Weights of a small GPT-style language model, trained from scratch on English Wikipedia.
Size: width 96, 1.08M parameters.
Architecture: RMSNorm before each block, rotary positions, no biases in attention or MLP, untied embeddings, normalized queries and keys, capped logits.
Training: a variant of Muon for these matrices, 119M tokens, 3638 steps.
Each number is 128 + 32 x the weight over its row's rms, rounded and kept within 0 to 255. Layers, rows and columns count from 0. Numbers have three digits each. The size before them is the row's rms in percent of the matrix's.

# q: layer 5 attention query, 96x96, rms 0.12, rows 0-95, columns 0-31
# k: layer 5 attention key, 96x96, rms 0.126, rows 0-95, columns 0-31
# v: layer 5 attention value, 96x96, rms 0.152, rows 0-83, columns 0-31
# o: layer 5 attention output (transposed), 96x96, rms 0.206, rows 0-83, columns 0-31
q0 075:108097125099184201118051136159169109106125110112166106148166129091104095152114151084145141115159
k0 150:115130125140146157124112124151137123159138098106159191097154142132136094093111117081168158132185
q1 142:135168120139072096146173139106080154151102172154081131106134125165120150144188111154085109113109
k1 057:193111141158151117103145121074142126128143125177152082189126106189163181114112114031106127151121
q2 106:095103162110126130093123140124167072066156103096127122123107125131140080112064151085134157131149
k2 082:079149120090132164147128138171117120194159124085170172080129182130118136131124137103144171113170
q3 076:110104191109148157110121139121204095151122092105165100128137129142105089103061127092173159147161
k3 106:078122151101121141129129159157137118131147092098163146079138176132141043090096148088191155117181
q4 116:157163081158113115137147119127058177160110161159104142128130109120147164167168123162095116117104
k4 115:181130133166128103129124121087125107095105153182102102157143099141133172146142096145084075116099
q5 063:136137117125133097078106138062176114148128127165089119144108097137100079113107139108105097163138
k5 061:095093174209089130164068153183139132111119133105049175122180121110151103137171111052151150115180
q6 070:131113183118126163126095151124203109188137139090182116114162189139089149119087078099183168152155
k6 068:076120151127075193137104167143105127075197109088062114148138076120139094156164137131129129121124
q7 093:171169077170089126116157119107090184170107183159106140131148113128134141181128102166109147150066
k7 108:171156098114117102123127129064100116071112172168116105148138100106115144154143126147088093111069
q8 103:152139100131125107115154123108091167131115143193141138133116082131139140133148124167087086104106
k8 109:170166119136106108096110135051119126091114148111115130165157090139102166142126104111094097111084
q9 102:141084108135112106145133125114066121123125058122078125063122150123127183160157136150141148127154
k9 109:093158138156139178155099116099099111199146116095199186153116128151166094131124122106178152125198
q10 090:113113060197207076115164154126159139172124125139118165149082145083147139147078102127111125198148
k10 086:126117108172167153080155115169073133112095115134140170084117145133183159188097118094162118057134
q11 095:235124170109112165153147143103139109132087178163100153174045092107175137118111117119113099128147
k11 095:139098137109173138175135110100122077107170191135099150111121091109163110211144114132160069135141
q12 096:148117159158091123147142111073112155112118093114110123117102103131179106167108135107119129135142
k12 081:165161114173183125162101067095114235122139131112165106087137143082088137123135161109201129144090
q13 094:144113072138135126138142130166092093163156095163126056096131165130100161184150115133110092062114
k13 086:082141123105153069092084105144213140168185141211138134116170144143150146182177134133178141123144
q14 108:085148116085190160164070098099106160188094119153132117117121078127131125151151085157178061105189
k14 091:103176157149131125137116120154132163098105192160092101183131154167126137118173099085115090117129
q15 081:116110187141195190137062170170120137116077128158205147147101155132165160106146115093125154156120
k15 083:147111115083117157122181106138107113144182154151095155099186145058064162139085155092097085200103
q16 088:156096134147215127133128054113128156143203111177065091100098146150124199102132145157122102116131
k16 075:135161146145095149171135132170088085107073160093181133177103128128080133148147146119100100153127
q17 094:159148099157187116075118096176097184095115205123138163180106168121157153117134120175187155120135
k17 087:156189136121128145171114143142142067089105124181183110069142108101148141080101108117157069177116
q18 092:148157076093089169125125129160127117177067085116116166094154132165136157130154153151122101120165
k18 101:131135137114141134157172132084110091138080086062163124155135153112076090148089103197180132157083
q19 094:122138134155123189147068103136074124123169109150140158131174166208121163175196145128126137090134
k19 079:165130129115144089152142160124084089161063116150143063144121125162136122137097121112127133138177
q20 090:115122168145102141086178121129132125116109104084103097104169130196107104112151088103101148148107
k20 093:158123166124157135122051156060120101111134155095094115131074152144101140183125194093097176112150
q21 098:108095075100158158154068128115114124085117183111108106150068130158181142138146032139147116097136
k21 099:154148195107174112154160118156133108149173136124132141121132120121084147162112167132074122134145
q22 092:100131143133135073153118101137095165152154113103201119161117186180162155173133158137067158111127
k22 096:144177105101066120148127169095103111136102141131077134097145109217101115124113157152080135184082
q23 097:116115171102094118106121181153075128130151106136141113164177083092127095115139102089114194142064
k23 086:084123142059145064184124200152090153168125138125156111150166140196157136114165143127114168095156
q24 085:108120094137234153135117172097140126060070141133127118162155102107140148094130110131163122213117
k24 088:143117103115136191057113096126125176167136160087151144103110180144114160174107130167114088102226
q25 095:155164133125108120081152202143172120073175143149141059107110116089160175104153162144142121143146
k25 089:185128146118087153109129152129142121119133179156110087194136087115099118149194136130163151127137
q26 102:144178130108173083111140168103144119131088084057166059071097114088097115091095085111144131127176
k26 097:085105188129054132112126086137090169138176110126131209147194133101167154095083120111121202106095
q27 083:170141124115097120131128075087090126156206147058133141156119108114167084161115152195151080075193
k27 084:088197112120122137087119219079118161160125115063162134092072140131140196130161075116108124172051
q28 098:136102166116135121080148100163073158122135136103171138090113150139166160130019209104069114099147
k28 090:137072131110096130156102095056130158123106195125183115124153136144125103105111112150151113077148
q29 089:072112116113118145229113146126092100117107143115147072125089141043157158141107136069167158097140
k29 087:167093218144106117099103117114165144174088094132154134107159111150148114117190134128154111100082
q30 084:051101090158158091121097120116168185164131168108089119112106134111197154163176102129145162134052
k30 086:114158121141153119148187109212146075144120076139102152160100127166145137080098159143192147082142
q31 088:100157155116104113159095082183169155212123131127105123121096184117115137165150136187147200081143
k31 085:105081112156122126094093144152067137125201080116163135122125092150099106157105133104126160105139
v0 112:141165142073138170109146109103134088109128188047125138084129087106100162078081136177154136112126
o0 109:094106162113095134110151143102098112157132068127111179141142163148165098066098096064130092121139
v1 114:112143166108142114137130140130086115125169140130143126142107120045112076115160047126182150127051
o1 119:123116128113181148120081140080157159106122092125123136128125142137165147179165087124176145192063
v2 117:140079158140181136134116088107131185220138123133137102177132123093129108137191174129132166123111
o2 120:107201155079080151149146107134131113167156155063149167132173149159099117107145070116149150119145
v3 109:103184166080144058116193162127159146169118181155132178153084067127131130138043122112151099119145
o3 107:157094139176134096067078106129146134152115081141125118151111124110150118141164153084159103093167
v4 102:153124179212170157144148072179176141142142116133140086166122171165093131147121145140090108088153
o4 106:155115134107111131148116113152145035126129226098184122094153116111130044094093099144115154105115
v5 104:164163150112148121136093183122089139107115134084154092157170124113162144099166112091109067140138
o5 114:172142126113133097112141105107131112123108100118106135115110149110153158118103171151149122110204
v6 101:125127135160155126167127078156111139187134174097138070128150124138108121082158106089101134075149
o6 103:134146126111091074154155194129091103097175137116138131080092201173070098128072081159118182114093
v7 108:129164127096120104089135194127160170109119120107146145130135114128147127174134074153129121116141
o7 117:129128131119095137090109206148142116172120097133092137139079100139116143084143172068096114186122
v8 107:112154155105105129061101110108092108126170141082155127098112110128116141122108157115082145062106
o8 113:129076145134085114117112142120088103074116073078097145119140153125121139139159130146164104056127
v9 110:109103158101126130159209124106124098109080092129093146084135116128114157123116101084193197145116
o9 116:113102100173112151166165126125118133118122138174053141113154082143107111134128042106121113181111
v10 103:120116134133192058159126158162083134056127114113128136129122173128101130058158151105126133122062
o10 104:174128184095128106175109096127111091093181108100122090086162154134106122131083079078108168054120
v11 103:115133142157123205136105132120142108087119104128142114125086134134107080091121102089135187154101
o11 107:086090114125117158150156138150123141092115153131131155148129101109102101152120154075145152096144
v12 108:124133149075111115132110138115128152102151102106123107101082062143126142146161135139100157103218
o12 122:149148144162036129096159132115113113160095110083068097154072121133120109107117131106137124145137
v13 091:068166138073116163091080095143187160102163122155184156096145147099110086173139076115142125138133
o13 100:120145162097057123124049179157132090132124160162112187151156147112126112156141132146107109142168
v14 100:189126162110124134164089122163195155068157158160175154085144091106114139159095110102140109160148
o14 106:112169107190094174160070091138158071182144066121110138114146145125145116126130159203129158181133
v15 101:175133158138160126049161159117045155079094111046125115118134100128108171148120162182145139130153
o15 111:126137129116185131136138108165121179213110075137111197112121199105078136131150136146170133112075
v16 110:146118170098120106123115093103133063102208108139131164105131133118120091161099134155099068119117
o16 114:133086103108123096080160135130148059071159110107053113151127109107176108117118179163098129117080
v17 100:144217107093154127153121087166129112135156123100109154130164170145119133115063151108121171166107
o17 098:135144061145132186128144114143084107111138091170107130084121131077147106073053083172131153127205
v18 105:099089202104172092098195109155148129181109098115167175118128172139088134151120138099052107169114
o18 119:102128105143125083055097127119132125187156047094170121107111118106137117132117137121139130131140
v19 111:081148131123088179072169153127078093146093103092090130216100192114154146108118100126128120103129
o19 115:185087174126109127141163115132081192087122141134159160135092198117136140171079076103147156128112
v20 102:156121174124113125079138104134142149089171104124068087086080142083126098164146156105071098113174
o20 106:178062140137115096060123127143134185135129144126174142121137163163173102170156153150086141127104
v21 115:166049122147113116117105152152152116078165078134159135135159126130093198135131082097142101083176
o21 119:137107205097143104089118092108143043158175060127087129162145111166098094172174129131108079121165
v22 103:057116125168171100123208147060191117119135160175110113153119065079134114107150157141155183167103
o22 099:113103124195130094154123123099129143123174108089131152186118132093152059131089112064071161147105
v23 113:130174127081100075137112099210114139139155121120136091168130104111095076146097092130157108132191
o23 122:155132106126146107077115198133154174135175132133148125157149123080190152121145112123213094062212
v24 104:114104116084146097159101101121178159117130151120040152132098134144098112115106125065132138167078
o24 103:134070117164081100158098107194098156121201128186044167187148194119134129133151164045127135123132
v25 103:107125112151083153129134118032130104140119121137120148135128101176126135125108172176138105165109
o25 106:125179113193106062106128190115129177165159128134116128111078084039051104121132155115124154159069
v26 101:084126088123149132183141108094184099132131139144173118090160092139133155155157177097138146164074
o26 114:152146047080099189150092095072109176111134127085156085161120066098078105160134119105135072129138
v27 118:076071099099081131117174127170102086103147150115082156130110195069151120187107113106145113113177
o27 126:172150134172126139157147138128177136194178197107133147150134125110174172160046099142194136135118
v28 095:165151129115100146104113139100166148163181142082124135131089128056121112067124163136188119064170
o28 102:166149196110079097189136095146068128134097132134092122163096107189122151160112147067149116151143
v29 116:137139161158136128036110114124118121149143148157158144105119157199136178088154166149204135111142
o29 115:111103173118148114165110116139127101066136114082080131131037076102139116137091195144161130092114
v30 104:067116096132144178137133117110065110147132160162134137196127152141157146116118131107144082198200
o30 111:123147158138077129129101110096112177132088167169162113148128111073142136145147150145139091061159
v31 092:157119116148167089139101141076093130180104126099094122152105158130095090169127115120160100140073
o31 100:160140155132139088135177114158127177163174092102168120096074100184098108135124103156089178179136
q32 060:138102191096110130101145143105168110104185209100127076157109184100084049075124144085111172120102
k32 085:161166082140120163147182080071155156177151136152141153115093130143126101165082146158152080160080
q33 078:124101140069162159108115163131149149088132197075159094115183179140083150162130105118117134143130
k33 103:078130159132171118107124180149114174154090116142100146133183134140134149141189133068134155152133
q34 073:118144178101134172126129191099170115134145156123130084127182169158086135101166153092063126105155
k34 082:079147181128141136144117200146130120143110131136099123076101132075091094120137129038117160080171
q35 077:162066110086130187122167177124180140128162173043136131081199193124090124150098188099119138088133
k35 087:080145202118155110141143156138131148155077095054134139136130138100101116162165128131147141120163
q36 079:125125128092098068117115101136158059199213159075142162122154109122097091109138130125113086138110
k36 066:164083087120154175128135118095064080108181140112144121139172192069187171137064118176119107122170
q37 118:142186189160153106122144080123071145108111049163127082150117081130156173086133099158144191176121
k37 101:121110083136104169081099087127144114155131120170202157155120165089151142118129135166158102105080
q38 113:102089148092081112112091146137154120123152112100124150080160145140126109129135146144101087082113
k38 123:079150110111097126128149184099114120145145194124088121080099097133127070156111186115063117170145
q39 100:080113169097116108149124117150216060144141172074120107120152100141127161128121175151086131129127
k39 092:121084107135160142129080109126118095135084114222168159141095215114174128105093171175168143123122
q40 132:106145151178151140103148159107168142078102213082115181115145116107108108168087175141060070114110
k40 130:175149126118108141134153096121076168104133115095093069151095135147074128160123163135138120097073
q41 113:178170130151141118099109109086120181083128130233144107138121128149125119144179085143132131112077
k41 134:175122120184088125134105093086146098084114144134093161146105198095100121098125156164150107069114
q42 105:116174159086150168121140149161103141149150121157078134141180177170100126137101135111159051136085
k42 122:208101141091157122126118149170157094131121154099103096149181097152126128131159142195065074165095
q43 126:125138193087168096153109127080113140091099097135117064138107084105152092127142139135101143185138
k43 105:188170149145151103135077143114149095126149102178122027154132117134119058154151184175122148104197
q44 114:127123101088155122129116182157125135203139123086156168162140119145159164156171111199142175144119
k44 104:105113169163149110146183133164124189190129053103133112143116127144115154157117096107133130195112
q45 125:105142113115143104149084075138187060154187185151166151084084103111155098123162111103134102076139
k45 133:094119136146123034105054135130175072137113126155192171125107138077161103130177174148113078065123
q46 126:114106115119088118152136131137184139129136015093086126093235135183116138166115161133090107103097
k46 119:115118175119098122107172127120089127168066029104106146106150144193131141140143124079123189153133
q47 122:121131125084199127128108134092156054136148085110081131105185122140097151111177110121077103065163
k47 113:092120140100180124145092137156128063110130089092122143092166093093143129103206120082078177108119
q48 115:184094135108102147160147122128115158122120059097139104137140143074128072182157119114179147082209
k48 101:159188126150099133083108069177130099228140150111152088158129118173117128152077132096140107102157
q49 119:150050147149104072135090070145080108125085146135138189133108141123122187150115165168081152130090
k49 097:092088173144197070125097146113116108114090158097132142127124095127108111161151181162095179095133
q50 122:115117126040209152114110122091178099121157097114172141148097128095128109114113206150140094126121
k50 119:068131112099136133113092060141159168095142124177114126125106164088141164112132100138162093121063
q51 116:135097140164135155168097113120166235145161056161147096120143116139159136132145126093100112153103
k51 093:132126139131144207167125159142138155080083096123074113185111090185143103123136149118122152092119
q52 103:100185078088125111149124138127111108163165176168128187159139109080115138123119071124169136125118
k52 108:085144135157159147139130090147099128130112109126062123103168113109148165131104130152080130131125
q53 124:105096150163102140067178159133216069119121162129135067146165068099131112119103145137073119136140
k53 116:140120163149167106120168153162182117113143159130095132154134106115132115092120147115124136150118
q54 110:127093098088140120090145065140143119134079120153125140125095082109116091134129112102116088097139
k54 117:129151120078166078168084136133146078157162173167127119053115117175133112093186151106114092194141
q55 104:185120131067078148137156089136070175154092134138151025148098132150139142139100128219155180124170
k55 106:186126132121090100052128090137130148151140084092133044144107121119108100149102163177111134130139
q56 123:106121188156122140142137166058137131095134107144075094162165123148167142148135070099123194104123
k56 112:149070198156153170143067165126167161129101092122064173088124145154125126179104148060113121147152
q57 094:161098104129160135166104174092136137141149157139104065127082086159066057123126127147190158113127
k57 103:158100123142099119109079151127137089107094217181158082151071118109144151145147141158077144133182
q58 106:074183117140097102158154158136146133142079064192120185135091087084183145059097148124085136212167
k58 109:122141149109085132089131145094144146084113092159042117154111148077094154094154161127102117148130
q59 107:122088121090134156106071110162160091132090111144078140076133131077168116132078127146140183101110
k59 092:114147125191120108123090111136097132153181120150114096107155104111100107124149164159134191109051
q60 119:114115095147096121081105165090129178091132121218130116202126156135131135146175142091103128156115
k60 117:134087126085114131110076176137160087104163158101136101142089122147132157100117171160102113141110
q61 122:127074107095101111120104150185196143071109165120112119142124165129128125142143189112078122100152
k61 104:120110124080090160118108119172193106176102156109174160126157166151152118157073122119111120146144
q62 123:148119129144075157147143163097096172084118125163106067200153133142121094169130169131150125083186
k62 124:129172171026145106166116112119126154142134152150095087130137106246141141152154143168096149126150
q63 101:082144159134167157169116140167170141125127147160146131115108123157123150177208136129166124104175
k63 097:114102149108134096167115110116128060178138150162117097148051180156114190152144184110074087114131
v32 092:102128206118139071124117105156143097163138158122153147120074114148135125122126033098127157146161
o32 096:173139067165084147166141111100121183099051145166112037127165154117110111140111122113057085136121
v33 105:139139166054080072205118100127113117167142106055161157114134115098131108160142191116140140119112
o33 098:107171084112204064107112139141139154164153177149167103149103129132121130133115121065139075117115
v34 096:093179102123126127142095109109162191149152150166127116158114094120118046136115057102077163222117
o34 099:131144174131143137132132091105104151132076062100138148102132129170136184117109134159072087168100
v35 092:167097090185175108102092141123089129155091120149153111187146156143145098131193120109174185149098
o35 085:125150062194148100129117160146125146119112124111103101090134124094177184133093132113100161115148
v36 095:097140126134146169127178111095191096121099134115167122141111130196120144144139165102130114172096
o36 084:187175140137189124160198097113078115156184051152139181131101091147083084166130141157181106201137
v37 102:113122142066141157134097123156118102114139194138136146092113080108119159103102060197105183085144
o37 096:130127138122148153090123142084099153102121110167073022184125137134120092089143121159100153139160
v38 092:079155164201184088141129134189208155146097139087097135147132020142168099151133152134095153156099
o38 091:117128133147196161144082154100145098094115156150151158118164148134158113234145109104103125093172
v39 096:117126166091198140042170137124126180152120132138078137149095135145159132122089152108140142082124
o39 088:148163182135075191153182112133102149161121134146124135134129129122111098165085138128169102065116
v40 101:168114153143096090147133109159135174140179157145094135171155122157095171186100179076122094148128
o40 096:102117045181111075140173103113166115129105146089107140098124105154158131107149106112126173094153
v41 095:142122180123060140055148158120091142141161114139067113104099153121091120059098094120127127095118
o41 086:164144070099133164203111123090131016111151100124177117163067115124118144102155121124149147111132
v42 092:166094067212165161099107155106148102134153106125089123152140135137086110087138182168149140113176
o42 087:133066128099107136146053088070132053093111124063056151135044111132148154148146101172150145177132
v43 102:104161123110129079112104134128112136133086105147108165129142144172159160170098117061022097153161
o43 084:078148139134106126181142148167134133109165170092155137134145098103142076123150157152101086156169
v44 093:142137137114132157149123156176140096082109136154047066160166136146123132117049145087161144085127
o44 100:116141158101166127120145128096203127114144074197144116085120139167119121175148120139118148044127
v45 092:096126114076100175136087110114129104175095111121098146142126110096134183178078092073139082087087
o45 095:174077179097153119073177177162131122140177183157133075127165067145150072086125118121115137101089
v46 097:124104183170118124144123135148134111097051099180180115134127145092143084111143135136134162075144
o46 094:136118114166137073130063110128080155108137147151073186139159129111087144133147093156103043118117
v47 092:168136170165075118171147180146164104140180094119141194123075156166116176170125169082120141220119
o47 091:159113090126121169104091078143110148157108201131137146117069236135128097134112104169137140139147
v48 098:076162143076125169139175063103090182168111103102132161168125085134147118143139145192149143177167
o48 097:132089090097098142098161086214128104135182151077129085094146098116097117114121139167072133126095
v49 080:133126136145108105146147134121163138139078125126117135127102104110149149121105121133099172133109
o49 085:108166134097184181110053115157136158168175125205182129125113165142194149146117149164085113131122
v50 100:168120123166149105151086138142160096087140128123159126085109090120126117063037074154123095123119
o50 094:163150112062133091071126088140144097153113127134107087144122115167137124128160146123216156145107
v51 101:131158130139084124126078127116150092070161072048127132154109164088098108106158140223143138145154
o51 097:128133232147151141086166088119136117129132142114168162138092106097136156056158075096138081113122
v52 096:026119112077118159170097136098130133147160125120182168116159120121120136102125177157104182123129
o52 096:129091149050171134124118115130068113160138202144157145167140108154162121076133055133119101149090
v53 095:196110161079111096100132114125132097128164064114109079148144123108087127136060169128146117119133
o53 104:118146141132088197121163117119161081144154201149135158104058110097079138091129124120132104097164
v54 094:076108124118122115080096085176121110127103097087122134145095116168047133031109161132146139112181
o54 096:134124065150143222118080063139153156141119107132093103108143141114134138143154102142198082124137
v55 099:126091149136139084121135120143185149125114122128136143086164146171217110136155152112101124093153
o55 100:108095104134181139113124163131046131129137136134114155174222149136117146164098121078121139161110
v56 091:104154153096123113101152153113100150101176123130121192169123148114148128105189124112124076115092
o56 097:175177071163113116181113121061147133146105146154136173144128153146149104106129147120117109126170
v57 089:158105134142083185127147125121117082146140148109180147126101113084110096135127072150129112124136
o57 085:066135128115084096120113077144088107080159129142163117123096137136063153096168082150170126147162
v58 104:131104165092056107130157078088106100152154066128089169129178152108125048108156171144096131109141
o58 105:104153175123099169102144153156136123165147121098125151117179144148115154148142129095121067146156
v59 094:097134158130117137196155139091113096161086180107141153111104094116142153151083186135130038156148
o59 088:147128078118076062128143100108148070158128118119135157084123191120109075191128134123158087014168
v60 100:116134199111088150131155141203151123089163140135100120125105087144125087186149166136146146084089
o60 098:154204127157099204132142195134177125102128092105077070138156149143089102186097114151169146145138
v61 086:077135113202124065146114161196123124130123135157151067156109146123136151133122120135082194169085
o61 086:073155184109111147147115116121172119125145104183116130156159131162143064100180101136103095109176
v62 094:181171098125123159132145128205162169165146190126156178064151127140143109110089144104165098159093
o62 093:075066150096146117113150183078138127105092115157115088084106102153100119173149141133114181124098
v63 095:079100124065123084111093148153082109120182135084155169104099153151096101174129167176105160143135
o63 086:117124159131145144163097099130152115114118171120102080141150136097113107080144160115126084132177
q64 110:131184169125147167118074084107064085119095086173117144125155109204158144164169075169104098106131
k64 086:087138160120147184141070154152187159156114099113076139105139138126123158115122129104133081135181
q65 126:166158133110109083088095127074115113094176119094130148190135136129142094099107121089155071123136
k65 097:166122129129103085148130056104085096120177165129176143129122100140120156108168098137147160122069
q66 132:141166140118156116106069087077069116079114095159154134178108127171183131155140106120151112125114
k66 115:153146095133084106130154069069098123145126155157180147156114113097152161129114106136129167095108
q67 106:113092203123116162139122167172191076172191124113177112133156132138163099119127127116120145130146
k67 094:120142107113168143100066130125160212094142103097102122164104172068134093112073156085140099170177
q68 107:151139102153123138130169069175110156094140120078127082086145108110075130132128193153105151131080
k68 091:147088143074106071122147079120109066124138147162129161141124107115179130126120091133137143099069
q69 098:187185099149152125153093104070079154089136121118105127143095118150142152170133097131135115116114
k69 120:118132105120094131087195100143141077162108121179133156139168094156143167144120148156093136091145
q70 101:079130122129053145124134141120162131146117078119156099159147180172124079157113108117153156130176
k70 105:097136115132115140120102155128144150148123134064102118142118161120099112128124131114163134154127
q71 094:108046166122160154129125149140145087146109120088147152089136135115139098131110137128148163141127
k71 090:117128098110194172138152149145129112100189112089152114138106148113086090139183112119081097140198
q72 103:136194054149106089108138088155107119154142208193111156164112109153155152107111134136059071134102
k72 145:147090098147099035120157099099134090090113165157070120133093121130122136142125142131108112125053
q73 111:168178142112090095169094129068142097099146099136105154138109105126131145161145143140145120105098
k73 085:116132196107180130067141127140136093123150128146136150167141132115140154134172060109136078144152
q74 112:133193154147166088123197156167188132107166189171081138116119074121114124121142116122145099161105
k74 097:101136147181157123148118155092067108159169107157123163085169095157076142101115101130141121118142
q75 088:128156120124125183151129165196062143130164119126183097166151153173195154121122148138165130148212
k75 095:158217121153134120111122095142146108165132129156136145095082112167151118137095145190121136152204
q76 099:156124131129118176135157174163158106118093110106093141079191224102144142116088121113146144108125
k76 096:164136144083137166141139114166117123209153075105074149133165132103155151182104155155139100116110
q77 080:121101163097138115157082147045109132161147124118093154092143054090128138107122109129144156119165
k77 095:117151143159202131127096128098124110127098099179141081119104211112161135207084098160108094084137
q78 085:121157118141158197141143133114124145136094113113099144156080101111155126101150175095156169189120
k78 092:125120077138095145140113096145114193124126171061107077136130111107121212147146124117191150137134
q79 089:092077149088141113130085083156172124130098105080132144107142103143172128092112158171085120189127
k79 092:092128090105106142130132163110144121102101073117147107076189139126167130117108158192150134127129
q80 080:122100152080120152130109128118192166222145200104137147083069127116161159121169116155103105111147
k80 094:114111167193117144136118109086148097099120117116130074109142133180124092175102110162080105114079
q81 102:111090112138152142115108107190100161078126137130036073203166085087143103115153113067039100105110
k81 093:147205135126103149152152095118168092173154105212158105127094116181136086137122119131117154107138
q82 080:169185118148149155108121139131174109080110121082180138102127111109064131167114091123157128069067
k82 102:117117112104118154120184102132174078142053193148121126150091144150137203139103163166156090109104
q83 082:138157161101105130104130130128101139168122098230069124115153056176194148095173080144119172128148
k83 094:071210157156043135141059179113144114123166157126106089157105102118128129173143148078096118082127
q84 093:127114140104150096089132166103169120163074131154157113082104070059185095119149155158153139114131
k84 098:119126189142137113086139112090206127130113099160081142110148107138135123105158156098109152131181
q85 091:144140158133115141071102157123144099109180140137088065143128132128171113101123141088092130143170
k85 108:110083145102109083213072130100112156097133102162161178121146125137129161037153066119122133144165
q86 090:076142150079116093162138148123119112076114130114098092075176163146127138056097060173050135119171
k86 094:193156153112141081058147156143122136159087157115162097140132136124103135094155151140082181057164
q87 085:145100147093098165128179098084124108138185107105179125146150102153115172146099090121110160080134
k87 087:107171151110151167069127180164128149087108123160117181114115146076151118105171163151096082164124
q88 071:137137190118156150129231161123216099149197131086130108143123084088121118099151150127162120145088
k88 121:161139162166132126081096095131149168096121108150151148098153163097092091143094051044146107135110
q89 071:223077119089160156141101104111094161101167189123099093162134155086135080142106122112132112132109
k89 091:146165163094153145091150083180107142132124107215105142092098128150145163165136145150187197148099
q90 093:121071097149061127115139123157187129144144113174133110116125144086106069127097097116131106100169
k90 096:129117161077139109120133125147154141107136141130157118130157100167115152119117154114137105162082
q91 083:110174217104140101145086147077075116166101131180151124137117102111123140112144108127104145158109
k91 106:142160100129141125135075144108132149146142097228131099124087083148130104155188101191093126096160
q92 093:120136126061139184148127167129091107114151119169140137148147116164121175184194153189116096165109
k92 095:143133107220096159129078074115125151171155162173047137140116131127130112189077146141143067077144
q93 087:141100135073151183110093132069191110222161085106102135095094069101120084192198084134086125106092
k93 087:154161136103166147152173115103140128109138151165084195105133153117192137064104163188107163180187
q94 094:170162091073121150187142123163089081137185170060168128097114143116072113163106164172093123142115
k94 096:122151132147119136112109124134156136090115091080213139122143111104139161163042106119141122151162
q95 081:101118130147111118143121112063154149125153132153084187143139154143167146212080113109135113063156
k95 097:136151153218141118167133131170159097162080169193118200168114130118171097080080159102100121124047
v64 092:140127073170131156149125125109143150139145067129127217104086149096117156194086093187184095095105
o64 089:112109092160144114088072100123147127191062083115141166159066184116131123128102079106124111120134
v65 097:219148140152165121168169060091102134093116160164105132127128160133108132154104155069164143137136
o65 091:104149151139153132129076148169148117145156156136173108125153117133101084136131126082120052097107
v66 099:089164165127052071103117121128142140150162164130143095117138088112149096124129115165074144159123
o66 103:182130131136092108123164101100119138077115012083138119109143149139083153174119185167114165159090
v67 087:147117075164105151103114142165133146098154163107130109156162094134082138115041102144117173211105
o67 089:145149140131105134117136108142042159142047144151129128104162144146152191155138121151112109142193
v68 105:170127103109111118039133060117145155093085110166122145162118216095130106099118189112130065143142
o68 105:136113088088121145127122154161090130160199128089127136111148153179093120195121130129140099140084
v69 106:080156117124158093143071127053079145146111099129088122130145108170060141124147130123110146163101
o69 100:115076156081118114101113113139161131105062150135047056157121073113113161122166102127115123172090
v70 086:133128141117090092150112120130084041189154141081128097131118178145137131145109127106108190140162
o70 084:151166102118169143148169180071164145171135184087127152106155056134101146143179106145117141113131
v71 093:082148185122170168142108112080092068104083112153119120039130122128072180052128123140153128117164
o71 091:081147198115151105165119136071143162185088141151096142133154055153164160097155070114117146211157
v72 115:167078127129108213082171128148162133123123145074177159081088223125143106158128111138144101110096
o72 106:103193060089138215206062079133044126144139143139154114142116132149123118149163140117154096085165
v73 100:100122132125172119119104186173146112112168147115175105182203132159121136152134122113106216113097
o73 094:096122123173175134108137135156135134118085138115132122089122094082137150129063148089121130077153
v74 108:167112150117133157110158130161124116123139127203092140149033159143103125147142171134130129076168
o74 098:137089156103114154203069166050160113141190132113144069139103098118145055165092125158109179129151
v75 096:115128118083185156171113089134088113122135167124107125155188129190127142090118086131070100144120
o75 092:099192160145057084128123121154150150140104167170123179100135182064102163111148124128094128128152
v76 098:096135114161022173093171119147154155116137180105107093130167130145202115087113128075146119136088
o76 091:162148085152041135157129155078054140160116148097107143127104128151102170170096165102072129154090
v77 104:084111070119141090102139107151131138105088095149078169122109123105101124161152201081134118177213
o77 100:131094104098118154128071163129091142087137124183054061167172173159128117157164110114127133112151
v78 095:100093155150114090112144106115060137145080110203101099194138092124060100101134079136151156152141
o78 092:167104127147159088110173144128122115086134170140066077143137119105117141064141162086135093126105
v79 110:095082106137120180075109123123129124153160040160124159108102160136100106062197177128147110079132
o79 105:132069144042123161121068081099103148126162119123122187156119167144140154116114129143145100137128
v80 087:126161129109170145145106072173155133103089110138170163079124168135121134106142118051154111044174
o80 086:081186136102156131146111084105128085157151055160149172041125166141178145145107121116120100127053
v81 092:193138158131111148119116156117104136158176128186120128136145150129131079124152139172139171110158
o81 086:214148119095108192099164089144108095158176154120150104145126152139117062139114160146131149094127
v82 105:115211125140132143181105131117124124142057138137091132124102109170120095164147097105134092154125
o82 091:127121203132188163136113132122207138138178219157170106141139126087114133107142109107122077128111
v83 112:155088156055101135144109086139111113129125165195154109135091124132139084175175163145137130085148
o83 107:131093131143157154143126151146110096110205084114099131163162130163131133174076150170173141136090